From a checkpoint of a small transformer trained on Wikipedia: a variant of SOAP for these matrices, 4856 steps.
Each number is 200 + 20 x the weight over the matrix's rms, rounded and kept within 0 to 999. Layers, rows and columns count from 0.

# layer 2 MLP up, 256x96, rms 0.146, rows 68-140, columns 0-95
225,180,191,230,236,190,195,222,199,243,208,185,191,181,196,199,253,202,211,185,193,196,187,208,217,219,208,244,212,197,153,167,209,184,222,196,181,213,205,178,203,192,188,196,228,201,211,189,218,172,207,171,193,211,173,219,197,218,166,231,215,211,202,203,193,194,225,206,207,175,219,165,206,194,192,175,204,201,176,226,184,239,191,200,177,192,213,176,171,202,218,179,190,220,198,193
201,245,228,154,200,180,212,187,203,195,204,201,210,198,184,204,198,186,188,217,193,198,190,232,208,211,197,181,181,197,199,222,222,217,218,194,201,165,171,206,184,227,209,218,210,181,204,168,199,197,181,190,193,204,181,195,208,217,201,162,205,153,181,209,201,259,197,205,151,192,189,211,210,186,181,215,193,197,170,209,213,196,210,186,186,194,204,210,226,163,200,204,194,166,193,204
222,161,197,172,181,211,207,215,212,192,178,181,214,190,179,226,186,216,209,230,195,194,223,171,204,194,218,222,150,202,200,212,184,206,181,154,244,163,202,216,215,245,219,193,222,201,219,210,134,192,186,250,161,229,129,181,246,156,220,251,193,223,202,263,216,150,164,203,232,249,182,162,161,215,164,212,163,201,201,172,135,166,184,197,174,215,206,232,197,184,187,231,205,195,178,180
198,214,209,182,203,212,216,217,205,193,205,191,186,196,187,218,193,205,187,219,181,172,209,225,208,178,220,224,175,190,227,216,215,186,203,189,216,172,226,187,181,207,206,206,202,181,231,213,183,186,181,225,181,188,205,191,206,211,177,187,194,213,212,212,192,183,182,239,183,241,208,160,172,213,210,237,169,212,235,211,165,173,196,226,207,210,178,245,212,183,191,228,182,231,172,188
156,205,210,236,198,168,213,185,214,201,206,250,177,214,185,225,184,220,202,226,195,209,213,213,188,227,223,228,211,169,227,231,221,211,205,230,170,191,180,196,213,209,195,211,190,204,197,193,212,209,206,185,197,216,241,207,210,222,184,142,198,202,199,172,196,202,202,188,199,196,227,174,195,187,229,193,223,202,207,207,233,197,235,184,222,196,221,227,226,218,240,216,205,196,219,213
200,179,201,196,184,191,233,199,210,176,200,220,182,244,195,181,177,196,198,206,218,216,172,185,186,216,180,209,210,189,224,170,199,193,211,222,180,213,194,161,178,197,214,192,188,182,165,153,203,218,196,229,179,187,228,169,203,182,220,183,214,176,208,216,206,207,205,190,224,194,172,191,187,177,198,192,170,195,177,177,206,197,224,207,200,249,186,209,223,202,196,184,171,186,218,196
218,171,204,189,193,208,192,240,216,179,197,229,216,149,197,210,196,218,239,166,240,232,171,186,170,221,193,198,223,254,203,189,201,205,198,175,186,222,224,221,188,202,227,192,245,197,209,195,225,194,192,218,188,208,200,193,203,185,191,233,206,217,195,165,181,176,196,221,207,193,166,138,189,212,160,203,189,236,199,206,178,216,209,222,228,165,211,205,182,194,197,219,206,236,185,202
184,166,224,221,201,216,194,182,225,177,178,200,232,221,186,205,162,207,209,248,227,205,190,228,191,189,178,219,187,208,160,182,233,211,200,245,179,203,215,219,168,212,223,210,178,218,203,179,195,246,227,214,206,197,207,214,225,188,206,215,171,174,204,193,193,215,184,223,211,186,212,188,223,226,180,190,193,182,216,192,175,183,242,230,208,181,220,236,164,181,202,176,203,215,203,152
194,193,200,207,161,189,192,208,175,193,221,179,228,190,216,218,173,221,223,183,179,198,203,223,187,198,203,225,169,190,233,168,225,184,227,193,223,227,238,204,179,184,205,213,210,195,209,222,208,206,214,203,181,188,150,185,228,189,206,174,180,206,205,169,180,233,230,188,170,195,200,201,205,210,213,206,212,198,206,188,159,218,198,196,216,216,200,164,196,206,191,198,211,195,187,197
185,160,215,236,169,210,216,212,222,183,218,212,192,212,215,174,187,210,202,214,209,196,205,202,194,213,181,205,197,229,209,230,201,255,211,187,219,213,221,181,192,221,211,194,179,182,190,212,190,193,188,185,204,196,196,197,186,205,176,184,222,209,219,194,188,175,210,212,217,207,219,178,170,201,170,210,185,210,159,199,185,198,219,177,175,213,173,233,182,215,200,183,201,228,193,179
237,210,218,169,187,149,203,214,186,196,192,199,196,231,181,208,184,238,192,147,152,201,171,219,209,190,221,223,229,222,182,181,165,225,229,211,190,229,219,174,198,146,225,177,193,183,194,176,198,208,225,213,205,195,205,187,223,210,204,200,241,182,208,218,207,210,217,186,171,205,190,179,246,205,185,165,163,217,196,223,222,188,174,202,239,217,175,200,163,217,240,170,152,206,201,228
205,213,171,240,187,213,199,184,224,190,203,174,240,179,185,202,208,160,134,177,205,205,224,200,167,253,181,220,216,207,200,215,208,203,176,202,211,156,149,182,194,197,174,183,216,191,184,208,211,197,174,211,199,199,197,213,230,203,174,201,224,223,214,210,190,175,203,223,203,197,185,202,191,191,243,206,189,162,220,195,209,197,197,226,250,213,192,197,219,217,142,195,250,174,223,167
154,251,198,207,235,181,179,176,234,177,214,180,246,193,223,195,193,193,202,196,198,204,183,188,198,220,226,214,172,231,211,214,192,187,215,200,187,206,225,230,160,197,236,183,191,214,194,218,211,167,196,167,211,194,182,192,202,201,177,194,175,198,187,204,215,181,209,177,177,181,193,197,189,237,181,223,201,203,181,208,208,182,186,213,239,204,192,207,221,207,184,211,191,198,239,202
181,218,224,209,216,223,177,256,162,186,176,179,207,210,182,237,244,214,176,247,209,197,167,207,209,203,191,220,208,222,204,233,221,211,217,191,189,220,201,236,217,214,175,222,192,177,231,232,220,185,178,205,218,221,208,189,177,204,147,158,191,163,245,155,200,197,207,165,203,211,188,187,187,213,160,199,229,236,165,188,218,253,180,231,211,216,190,215,212,166,202,198,209,176,215,211
188,186,216,206,205,172,196,229,167,174,194,202,222,195,207,194,201,180,187,228,204,206,185,194,210,216,240,192,178,211,191,194,199,216,232,189,186,182,201,188,238,230,226,191,210,154,205,198,225,181,216,179,205,206,221,178,185,212,188,226,178,212,223,209,171,231,201,209,209,200,213,216,182,159,226,204,222,163,225,209,178,213,250,191,258,207,170,194,214,204,178,200,204,188,172,193
205,195,198,206,185,233,183,203,216,197,186,188,183,218,198,183,192,203,179,184,200,183,208,212,190,215,223,207,202,223,200,183,204,221,178,216,229,190,207,209,172,179,199,210,211,212,159,222,194,204,166,201,245,164,234,219,170,197,221,186,218,176,207,189,196,220,218,186,210,222,194,194,205,187,170,200,196,181,196,212,175,193,192,203,210,192,213,204,207,195,193,157,225,178,197,205
178,210,170,197,198,236,205,189,191,216,230,195,189,207,193,225,219,192,211,215,194,179,165,198,218,207,196,178,176,174,229,171,191,211,223,187,225,178,211,223,191,193,217,215,230,163,230,213,199,182,205,228,180,194,202,202,210,163,208,205,205,199,212,203,186,220,204,199,203,228,202,178,197,205,216,189,190,189,198,187,187,206,211,179,183,195,190,208,202,209,176,223,200,239,219,203
175,213,196,210,207,193,216,213,201,197,184,202,205,226,201,184,210,198,147,207,204,190,203,207,187,212,183,211,221,210,234,202,220,188,205,219,199,167,161,191,214,198,202,189,210,194,190,182,202,227,216,219,251,216,253,203,185,237,197,203,193,206,230,207,187,215,168,202,221,174,187,197,197,200,208,252,221,149,196,215,198,209,198,233,241,201,204,222,200,238,216,216,162,233,191,233
210,199,208,178,205,195,209,220,227,226,205,216,151,183,215,189,166,202,225,245,199,226,204,166,217,207,231,222,160,217,177,219,187,213,218,218,213,219,203,214,204,227,188,163,191,223,182,194,192,191,243,200,193,198,145,177,183,176,241,225,195,220,168,207,193,187,175,216,207,220,200,218,215,224,167,194,166,200,169,178,219,192,190,172,170,193,209,189,219,191,218,200,163,188,223,198
202,182,202,202,155,215,185,216,213,210,223,217,226,212,178,170,204,163,183,220,173,204,224,215,215,207,153,222,191,205,199,181,199,205,199,211,223,183,211,189,181,221,215,218,234,183,195,212,217,182,159,207,233,192,204,197,217,173,161,214,216,177,187,227,210,214,211,207,186,219,187,219,171,200,208,220,223,194,169,209,190,209,191,230,233,223,188,200,194,195,168,185,193,206,205,203
222,201,218,216,245,200,191,182,174,154,166,204,180,215,198,209,203,211,193,181,161,201,209,198,191,202,213,186,196,211,228,184,201,213,228,235,211,208,210,209,191,197,211,182,188,185,183,232,195,190,197,220,206,165,167,197,239,213,194,246,226,200,186,201,186,161,182,191,222,233,237,204,210,228,180,199,198,162,227,209,198,218,218,201,183,178,191,222,173,184,225,169,212,195,189,201
201,237,185,207,212,222,217,225,169,232,214,216,225,195,203,189,159,229,213,236,194,197,173,188,194,200,226,218,199,208,211,203,157,207,168,186,221,207,183,184,171,233,207,200,195,209,204,211,187,180,198,216,154,198,207,209,202,181,183,193,213,134,193,203,224,187,205,181,229,173,213,202,186,198,214,178,202,211,199,206,199,164,218,183,214,197,187,235,216,192,200,205,234,184,206,221
204,186,194,220,209,235,216,222,184,217,187,189,176,171,207,200,243,210,210,254,220,193,213,157,213,211,182,222,187,218,207,167,200,192,221,182,216,177,187,186,177,227,179,200,224,193,243,214,162,207,183,200,201,208,217,196,201,213,202,194,214,182,211,195,188,194,203,213,244,174,232,195,179,182,200,236,186,210,198,214,258,201,226,209,161,187,207,223,188,193,198,196,197,183,175,206
194,162,199,218,187,173,252,213,203,200,169,210,192,216,211,165,222,185,219,188,179,181,188,235,150,239,206,189,225,203,189,182,202,157,194,202,219,173,211,193,156,192,174,188,141,137,184,204,243,191,218,190,181,186,202,201,214,185,216,219,185,190,200,229,177,168,203,173,189,184,187,186,214,214,166,208,190,195,210,207,265,217,223,207,186,194,177,194,195,204,218,179,219,225,203,197
229,216,169,179,170,187,223,221,194,222,195,179,202,194,177,204,199,185,190,222,229,210,193,193,182,191,195,210,208,189,193,202,194,192,176,235,221,204,178,200,221,190,216,226,228,190,220,156,214,207,184,215,210,206,203,207,182,193,217,222,199,169,200,192,188,186,208,249,172,174,204,208,209,154,215,175,161,190,216,165,187,186,185,182,209,209,229,183,193,196,210,205,174,172,190,202
218,172,228,201,186,210,184,189,243,203,185,203,181,215,192,181,181,206,180,221,212,250,221,202,198,192,189,197,212,189,193,224,256,234,221,212,201,202,205,212,196,200,198,214,189,168,175,213,227,190,185,200,192,237,197,215,202,249,203,165,198,167,222,204,183,183,191,223,217,200,207,195,192,155,220,238,199,190,170,177,224,221,208,189,216,204,202,199,195,201,209,212,224,196,207,206
190,174,159,221,210,212,178,175,209,184,201,199,169,224,175,210,220,185,227,229,177,209,237,196,223,244,216,219,176,196,205,240,199,200,195,216,228,204,220,182,165,229,182,220,193,159,161,186,206,204,242,168,197,228,205,195,196,179,214,205,187,177,203,192,175,191,228,208,209,189,207,221,204,202,220,219,235,220,205,185,165,212,198,230,172,235,209,211,201,185,237,185,196,169,194,172
198,221,201,206,225,199,192,224,183,196,203,238,184,211,189,216,229,181,182,253,162,188,161,202,198,205,205,171,210,170,195,169,200,192,220,197,238,207,195,164,171,217,179,228,228,203,198,203,208,200,219,183,188,182,178,193,227,177,206,209,185,183,229,204,201,265,203,200,233,193,222,225,173,146,216,212,222,191,184,213,177,164,152,188,193,211,170,222,180,192,206,161,208,169,161,202
204,228,251,188,233,213,174,219,212,233,188,217,206,152,210,225,194,204,226,217,216,227,209,205,191,167,166,177,198,209,198,238,226,221,219,197,202,222,222,182,189,217,209,255,188,196,198,214,210,198,195,202,192,196,198,193,183,207,179,195,175,218,185,199,215,227,209,222,196,191,214,217,206,190,219,213,224,227,180,236,184,191,197,198,194,199,195,209,189,207,157,169,204,185,204,212
173,221,203,215,199,169,209,174,243,173,188,218,187,221,203,187,186,214,203,206,161,220,185,240,170,202,225,213,222,204,203,200,200,204,213,187,159,197,204,176,166,175,179,178,165,234,193,219,207,203,191,223,206,197,211,221,216,202,200,221,245,200,186,170,173,244,231,227,198,231,190,207,217,221,231,211,201,187,187,229,207,199,225,175,172,201,165,194,202,210,222,203,193,218,213,190
200,153,231,182,232,212,217,180,194,209,198,221,175,215,213,195,170,198,198,203,250,196,212,184,211,204,200,193,202,188,183,204,185,206,228,172,196,165,203,174,208,200,173,196,216,218,201,212,215,199,202,218,184,193,164,183,199,237,240,202,192,196,174,196,217,182,196,201,204,225,192,194,170,216,163,197,205,229,182,195,217,199,180,185,225,243,222,203,166,183,168,200,173,229,174,194
207,179,206,182,225,201,189,187,202,225,175,215,203,228,206,194,211,168,221,181,204,217,255,193,187,197,185,185,205,205,180,241,199,217,215,217,193,191,209,161,232,216,189,194,201,222,176,157,212,224,160,221,212,201,213,209,186,206,219,208,210,204,196,204,194,188,182,221,188,179,186,200,234,178,201,181,205,211,174,193,192,178,206,196,194,183,199,207,185,205,178,175,204,174,201,195
214,205,213,220,238,216,212,221,187,226,170,239,203,225,168,201,194,170,200,227,146,171,169,187,242,170,217,200,187,255,231,216,239,219,238,218,194,216,276,180,195,167,188,205,219,158,160,212,226,185,184,172,191,182,159,223,239,184,186,204,195,243,209,213,199,187,198,157,219,230,235,208,134,153,175,200,212,191,220,199,161,195,182,200,210,241,181,180,157,201,236,179,209,218,201,215
178,181,196,196,175,212,196,200,192,198,196,199,174,201,217,227,178,191,243,228,164,199,203,208,227,197,228,217,177,178,199,185,225,187,238,211,201,212,228,172,217,178,221,187,204,173,160,206,167,189,200,180,212,184,209,200,212,206,210,199,183,201,192,212,170,204,193,224,189,187,203,178,194,241,171,188,169,180,227,181,193,209,221,188,215,197,184,214,199,182,229,224,171,164,181,185
211,206,181,210,204,205,177,213,189,191,192,197,213,199,224,227,198,202,178,162,198,163,150,215,190,174,161,166,213,214,182,183,209,194,173,189,138,193,185,238,199,200,194,189,202,191,230,186,207,218,169,193,183,210,196,205,198,189,175,191,208,191,210,187,201,189,232,175,191,198,199,224,217,198,188,177,200,221,177,205,202,235,208,177,213,182,230,169,171,187,204,168,239,233,222,230
207,189,164,232,188,227,192,191,219,186,167,163,196,200,204,196,164,241,168,165,202,203,194,207,201,200,190,224,189,180,192,172,202,233,193,177,158,163,187,195,154,196,185,228,239,207,192,188,148,179,227,208,176,197,200,202,204,162,199,157,185,199,205,201,163,197,217,245,209,205,201,214,188,210,239,194,216,214,205,175,208,161,198,219,219,202,240,188,232,192,206,216,217,171,192,189
207,209,220,188,223,222,201,170,211,220,213,237,212,180,199,189,184,191,221,223,199,216,208,178,208,202,187,190,178,185,174,227,212,192,205,216,198,202,232,220,226,213,206,219,178,218,179,198,200,208,200,184,189,165,206,216,190,193,217,207,171,198,193,167,161,201,187,196,215,232,186,184,217,195,196,219,220,179,226,234,238,216,197,189,182,158,181,213,200,240,203,223,189,229,224,176
198,186,178,221,165,162,135,266,193,253,228,203,191,194,178,233,160,211,184,187,231,173,156,241,154,191,164,207,214,191,231,196,199,169,192,223,190,210,195,213,224,169,214,229,221,165,211,198,212,232,182,151,232,243,220,197,196,189,213,200,198,224,175,210,233,183,215,196,146,210,137,220,206,254,173,237,186,197,197,181,254,213,206,253,197,179,142,184,203,219,204,223,201,214,275,229
227,198,256,244,226,187,219,229,211,216,221,237,178,234,210,224,212,200,237,188,189,183,212,197,178,207,203,175,191,195,182,197,165,172,203,168,181,199,177,176,211,221,194,174,219,178,171,217,177,247,191,190,200,202,239,166,224,216,211,216,196,203,216,213,205,223,227,150,193,223,192,212,202,250,184,184,197,178,189,183,189,223,190,219,181,202,195,217,216,217,208,176,183,201,169,218
209,208,240,209,226,199,166,197,197,196,179,206,196,189,180,228,182,178,225,207,193,195,230,206,187,198,190,213,194,223,209,198,181,216,225,203,208,190,225,227,198,237,211,213,203,167,175,200,184,180,169,186,174,213,179,192,238,174,209,190,169,205,180,199,180,187,209,208,213,224,182,191,155,211,175,193,180,185,203,179,162,176,204,189,214,228,164,221,217,176,199,197,211,214,201,202
169,177,218,235,203,218,209,220,190,172,198,221,194,193,223,205,203,197,181,213,218,191,195,192,156,223,209,242,231,222,215,199,184,193,175,232,181,193,194,190,180,193,184,208,196,153,161,199,234,206,231,188,213,203,203,209,185,186,186,220,198,152,208,176,220,201,186,174,195,194,182,219,223,194,215,192,204,209,228,199,203,188,234,202,216,169,225,205,194,169,211,193,182,218,193,194
215,220,206,190,220,195,208,198,240,160,223,201,188,202,201,192,203,203,199,208,221,229,187,191,184,195,188,210,207,198,203,196,216,228,177,188,172,234,191,227,222,198,211,206,202,214,202,193,184,231,174,168,173,188,234,169,195,197,193,173,168,212,197,201,220,223,232,211,230,192,236,217,202,204,191,189,182,197,173,167,220,179,191,182,212,229,207,191,199,209,196,215,209,202,212,220
213,159,233,215,196,200,228,200,226,215,140,250,222,184,192,164,232,205,184,198,200,196,194,194,229,237,219,224,243,205,194,212,221,216,203,218,225,180,205,202,202,150,165,168,209,194,211,224,199,189,218,215,183,210,176,216,162,207,214,221,199,210,240,201,176,187,201,203,209,225,226,174,182,227,253,228,196,222,222,195,185,170,202,198,215,209,169,188,159,250,199,215,199,248,200,210
194,200,187,204,216,202,208,204,185,200,222,217,202,228,199,211,218,180,214,225,198,174,208,168,181,208,198,234,223,213,213,202,215,232,186,191,185,214,211,194,184,209,214,215,161,177,194,217,203,177,196,250,195,187,211,215,233,221,194,190,195,161,209,228,207,200,174,218,199,148,205,211,194,193,174,194,177,235,192,209,225,190,205,210,228,184,224,240,219,176,216,206,185,170,209,208
216,210,233,151,190,184,213,211,163,207,204,181,234,213,158,166,224,169,205,185,170,199,162,200,210,230,213,175,200,219,195,198,198,192,161,195,175,183,177,219,219,243,222,189,208,208,213,179,176,175,180,219,196,194,208,164,181,209,212,206,192,178,235,198,211,185,228,209,207,183,238,197,192,209,168,169,195,222,172,175,178,189,194,188,209,185,204,242,221,147,196,182,233,190,162,204
198,207,210,178,218,169,197,180,204,211,203,225,184,169,237,191,195,203,166,182,193,187,169,230,187,234,179,172,203,212,183,208,226,188,195,220,252,212,182,215,198,181,177,186,194,225,245,177,209,192,188,222,226,184,189,211,205,196,209,226,220,192,217,191,235,203,212,212,212,256,206,193,182,192,230,211,179,221,200,218,207,185,189,189,222,184,176,183,216,222,166,228,224,230,227,185
188,211,200,151,204,198,200,180,180,174,208,220,207,182,184,184,205,209,273,189,171,210,174,196,221,164,159,193,245,204,209,229,190,195,196,188,154,212,182,225,191,201,186,210,173,203,239,169,180,198,227,170,211,231,231,175,173,207,171,209,177,185,191,221,240,241,218,207,202,173,190,237,214,220,228,189,217,172,216,223,186,225,220,211,220,180,213,191,199,214,187,199,204,185,212,229
183,192,233,143,245,199,197,180,250,224,182,191,225,183,257,179,215,204,157,197,197,218,152,171,172,187,185,171,181,195,201,226,232,239,244,202,188,222,201,254,226,230,200,214,188,192,198,213,186,197,209,224,179,207,166,199,218,222,226,194,203,184,186,229,204,167,171,170,217,214,182,195,173,189,206,206,181,218,240,180,204,215,215,170,204,228,206,217,217,234,196,193,213,237,218,215
180,222,215,190,172,196,179,217,210,176,220,200,206,193,201,197,202,189,218,213,174,185,239,192,217,200,210,197,220,206,190,191,263,197,198,235,164,234,172,188,227,186,178,176,171,202,175,201,224,206,162,191,192,181,242,225,213,215,201,219,176,165,223,203,173,211,175,206,210,176,225,212,160,191,201,191,186,167,202,213,178,205,194,230,198,197,177,210,189,201,159,184,202,171,185,170
200,191,184,172,203,182,237,206,190,230,219,181,263,177,189,198,195,192,191,187,196,238,177,210,204,192,206,176,190,190,213,205,193,188,194,199,201,155,207,185,210,207,207,212,185,166,189,184,200,176,203,211,204,193,213,167,224,237,213,206,198,193,202,210,230,199,200,166,216,202,203,215,191,195,202,197,156,213,226,221,204,189,200,190,211,201,205,186,189,213,211,204,233,194,224,217
198,211,197,191,225,188,200,220,223,184,191,217,207,178,251,194,193,202,183,214,190,238,222,192,191,177,176,201,188,178,207,210,224,194,199,258,180,187,199,208,163,212,233,228,170,211,216,203,232,236,194,188,218,170,204,190,203,209,203,197,203,193,205,200,192,175,189,202,215,179,204,198,172,209,212,181,215,216,216,185,232,220,216,154,166,176,221,219,201,223,205,205,212,229,234,153
193,195,232,215,230,181,231,186,202,191,184,203,204,219,226,182,184,185,209,213,187,204,188,189,209,206,200,180,143,188,172,194,196,232,202,209,190,182,182,248,191,222,230,191,201,208,236,181,202,176,200,203,162,205,188,222,233,201,219,236,225,176,179,214,199,184,180,240,192,231,170,235,204,209,234,232,166,185,199,165,204,181,205,191,202,224,190,163,201,188,215,233,210,194,195,169
201,174,190,194,242,198,210,176,220,223,220,216,214,210,208,205,208,196,193,198,201,193,204,168,200,218,215,212,187,194,199,209,218,237,230,210,177,197,200,212,211,256,227,203,178,199,200,190,196,197,173,188,204,204,219,182,193,258,224,206,201,178,194,222,185,194,205,226,229,227,230,201,191,192,186,208,224,196,186,192,191,199,169,174,163,247,200,204,199,186,194,182,186,198,202,202
177,225,225,187,212,188,197,189,226,190,244,190,162,215,229,230,229,183,199,180,178,211,175,210,209,170,211,201,195,182,191,202,204,178,177,138,217,220,180,199,212,240,189,206,169,196,145,230,203,179,176,165,178,222,179,186,190,183,220,213,184,195,179,257,165,204,195,194,149,205,194,180,212,213,201,159,209,208,204,192,178,150,168,217,202,221,187,185,191,200,224,188,210,127,197,218
216,187,168,213,193,200,205,230,204,174,219,172,179,187,229,204,181,249,181,222,170,215,170,212,257,186,220,193,206,224,187,210,165,187,173,169,221,188,197,208,206,199,236,189,187,197,233,199,214,199,225,193,178,200,216,187,217,182,155,206,223,204,205,207,199,213,200,220,212,214,196,197,217,219,181,249,228,193,213,190,213,216,208,195,242,205,184,185,201,207,219,233,188,209,186,192
214,176,204,198,195,188,168,196,221,195,180,198,189,197,175,210,197,186,146,202,171,191,208,202,211,187,219,185,225,212,214,240,180,193,220,229,213,209,215,190,188,217,192,216,162,166,192,194,241,211,202,184,228,223,202,190,195,197,180,180,210,188,200,230,156,171,205,220,191,227,192,211,221,202,173,214,210,228,173,167,207,212,197,195,199,198,181,167,225,186,212,193,169,221,198,183
215,172,187,203,207,187,197,204,223,196,211,183,205,206,201,188,215,233,175,169,201,223,203,225,202,189,199,216,190,173,228,204,181,234,189,189,247,175,161,180,180,225,204,197,194,202,205,186,166,199,194,220,187,187,214,206,210,219,203,215,178,237,223,193,184,172,197,201,215,213,191,209,203,181,190,235,183,194,180,180,181,178,212,173,196,214,201,211,205,199,215,194,187,212,204,222
212,190,201,177,197,210,183,153,224,170,251,205,177,209,201,195,214,194,205,210,184,207,208,217,174,203,216,220,188,198,185,210,221,240,224,216,196,207,238,232,177,198,171,242,236,178,191,163,231,198,164,199,215,214,209,158,186,192,205,171,207,183,192,211,174,217,213,205,174,234,196,227,186,219,185,228,203,158,192,186,195,217,186,217,198,197,206,206,242,175,193,194,178,206,200,184
206,226,215,199,186,177,199,206,197,210,184,206,171,180,201,188,190,185,220,219,196,200,218,198,194,197,192,173,182,220,157,162,193,208,234,210,186,243,197,186,211,171,215,216,198,197,201,193,194,197,183,149,188,147,224,193,222,190,197,182,151,190,198,193,172,198,204,180,193,194,190,195,241,204,188,203,155,193,190,187,250,233,174,184,182,204,195,208,218,207,192,200,157,181,187,190
188,222,225,193,183,221,193,166,191,221,199,184,191,140,182,197,224,167,207,216,197,164,178,214,261,193,183,185,186,201,206,211,214,192,201,190,233,182,167,178,204,189,244,223,205,209,205,187,202,203,202,194,217,188,182,199,217,199,203,184,184,201,193,197,185,194,203,203,195,177,198,216,192,186,203,203,189,186,225,191,169,211,203,164,191,184,192,213,210,212,194,205,225,213,186,218
186,228,182,198,181,209,221,208,228,188,211,190,220,211,186,191,188,181,174,235,209,196,211,228,199,213,188,212,178,205,213,206,213,213,185,205,187,178,192,200,228,204,187,205,228,179,201,215,190,195,188,179,192,200,206,186,200,211,211,186,188,177,174,200,152,171,184,205,183,183,193,208,185,204,179,193,199,175,210,190,211,198,216,199,214,199,207,218,218,195,178,197,216,208,176,160
212,204,225,156,205,200,141,237,191,241,222,205,215,172,226,245,170,174,248,194,187,207,222,190,218,229,203,182,180,183,194,242,192,203,150,218,197,238,212,194,238,184,200,215,188,221,192,181,225,164,195,166,241,241,177,251,151,202,210,210,201,228,220,227,244,236,210,212,187,187,209,238,238,178,225,181,193,210,202,225,192,226,169,184,212,213,193,192,179,209,189,179,184,169,203,223
184,252,209,181,216,175,186,188,195,179,197,200,187,209,197,192,233,216,160,223,201,185,172,194,202,179,198,218,186,177,202,203,214,192,204,180,194,211,186,206,186,228,208,199,203,148,205,220,181,218,227,218,195,195,216,167,240,219,187,222,217,187,187,212,207,185,204,192,202,197,174,217,176,209,178,203,171,192,173,194,200,164,195,180,231,233,212,213,203,210,197,213,178,208,211,239
215,209,192,209,179,208,174,213,170,187,193,210,187,212,223,154,204,222,237,185,231,209,191,207,211,230,172,173,190,219,234,197,194,152,223,228,206,203,165,191,179,230,210,191,208,196,177,184,214,186,216,199,208,213,179,174,217,209,194,212,198,210,228,175,221,190,183,181,199,170,217,177,199,199,198,180,201,181,234,190,183,190,227,195,232,211,220,212,182,180,206,198,184,218,222,225
234,188,215,245,217,167,227,200,237,197,213,177,182,210,196,232,170,194,229,188,208,161,198,217,230,191,209,222,232,157,241,201,216,199,203,199,185,209,171,196,186,194,216,183,207,192,198,182,219,223,194,212,212,179,216,220,209,176,197,212,185,223,193,226,179,199,173,231,195,201,178,194,189,193,229,245,207,177,217,226,187,212,228,238,225,164,187,223,217,243,183,189,183,203,227,185
223,167,209,212,196,176,164,195,211,198,206,191,224,216,178,214,210,161,192,209,219,211,204,188,190,215,208,205,214,210,221,184,221,190,204,216,199,181,219,164,208,204,191,194,186,178,173,218,179,211,212,191,200,191,178,222,189,207,163,215,198,165,179,217,219,183,222,189,220,166,212,156,212,217,186,203,184,192,207,176,159,221,195,221,204,220,180,206,214,186,218,163,182,166,210,183
226,230,174,207,179,185,228,185,173,228,230,208,222,177,199,179,198,224,225,198,242,181,154,158,209,219,150,206,180,183,236,201,229,173,181,228,172,157,154,223,202,232,212,210,213,217,203,195,213,205,173,207,219,214,186,175,184,202,220,169,217,221,193,172,231,186,190,154,212,204,197,215,169,179,181,165,212,173,211,188,185,233,208,168,219,194,211,246,229,163,201,228,252,174,203,190
194,187,213,179,202,215,205,213,186,201,188,201,213,198,198,213,216,182,209,210,187,166,222,182,206,209,203,210,206,223,205,174,206,184,195,165,173,215,190,227,220,177,214,185,183,255,211,214,168,208,181,217,194,210,150,222,192,196,226,232,219,220,212,194,187,211,170,214,158,215,201,187,223,217,150,192,162,197,208,210,200,217,180,194,159,180,204,187,176,220,186,222,208,198,208,174
187,199,199,209,226,176,215,206,181,211,239,207,173,234,217,170,209,180,205,211,217,190,222,169,214,206,187,204,180,214,236,217,217,175,237,194,211,223,239,214,207,199,220,172,180,197,180,195,197,155,203,202,211,202,224,170,233,203,201,187,192,195,193,234,182,201,180,182,222,218,202,203,187,187,214,228,218,189,228,198,192,225,166,198,183,204,182,187,177,204,217,174,171,188,221,178
178,153,210,199,209,199,193,209,215,247,201,208,178,191,225,217,179,203,245,189,220,193,191,201,187,182,186,224,250,209,223,214,185,206,226,221,179,199,231,208,199,227,222,177,218,194,177,201,173,204,189,186,210,233,191,175,190,163,203,243,203,177,217,206,220,205,166,189,204,209,163,210,190,186,181,215,199,209,187,214,200,193,181,211,201,182,198,202,183,201,189,188,164,205,212,197
209,189,205,199,229,174,202,184,186,201,166,205,218,212,223,179,171,203,195,179,193,174,204,190,182,211,192,198,203,214,192,171,221,201,211,215,164,215,207,183,180,154,206,209,187,177,165,197,193,220,198,201,222,175,205,189,178,216,193,198,218,234,191,187,207,200,182,227,197,223,235,190,205,241,199,183,213,202,199,239,205,201,198,218,190,166,180,172,164,194,204,194,220,208,202,178
185,211,236,201,203,199,200,184,204,183,227,164,176,212,218,182,211,203,198,210,213,214,218,218,233,202,229,206,192,214,200,228,212,233,206,178,209,211,171,214,229,235,203,212,206,173,227,195,190,209,190,176,195,202,201,193,190,241,214,214,203,161,226,207,217,216,198,202,223,201,186,203,225,210,198,208,221,217,206,204,213,181,163,204,183,223,193,203,200,218,210,233,204,170,188,237
214,170,199,177,202,184,181,164,227,234,195,188,232,205,197,184,203,190,166,157,225,200,225,171,203,239,179,180,213,208,179,216,208,203,173,233,202,173,180,211,241,179,183,189,192,197,210,170,200,198,184,221,176,221,195,195,197,228,230,207,191,227,192,191,229,184,212,199,197,215,221,195,197,209,203,193,184,178,210,185,193,206,152,177,199,201,221,193,184,193,167,210,199,205,209,186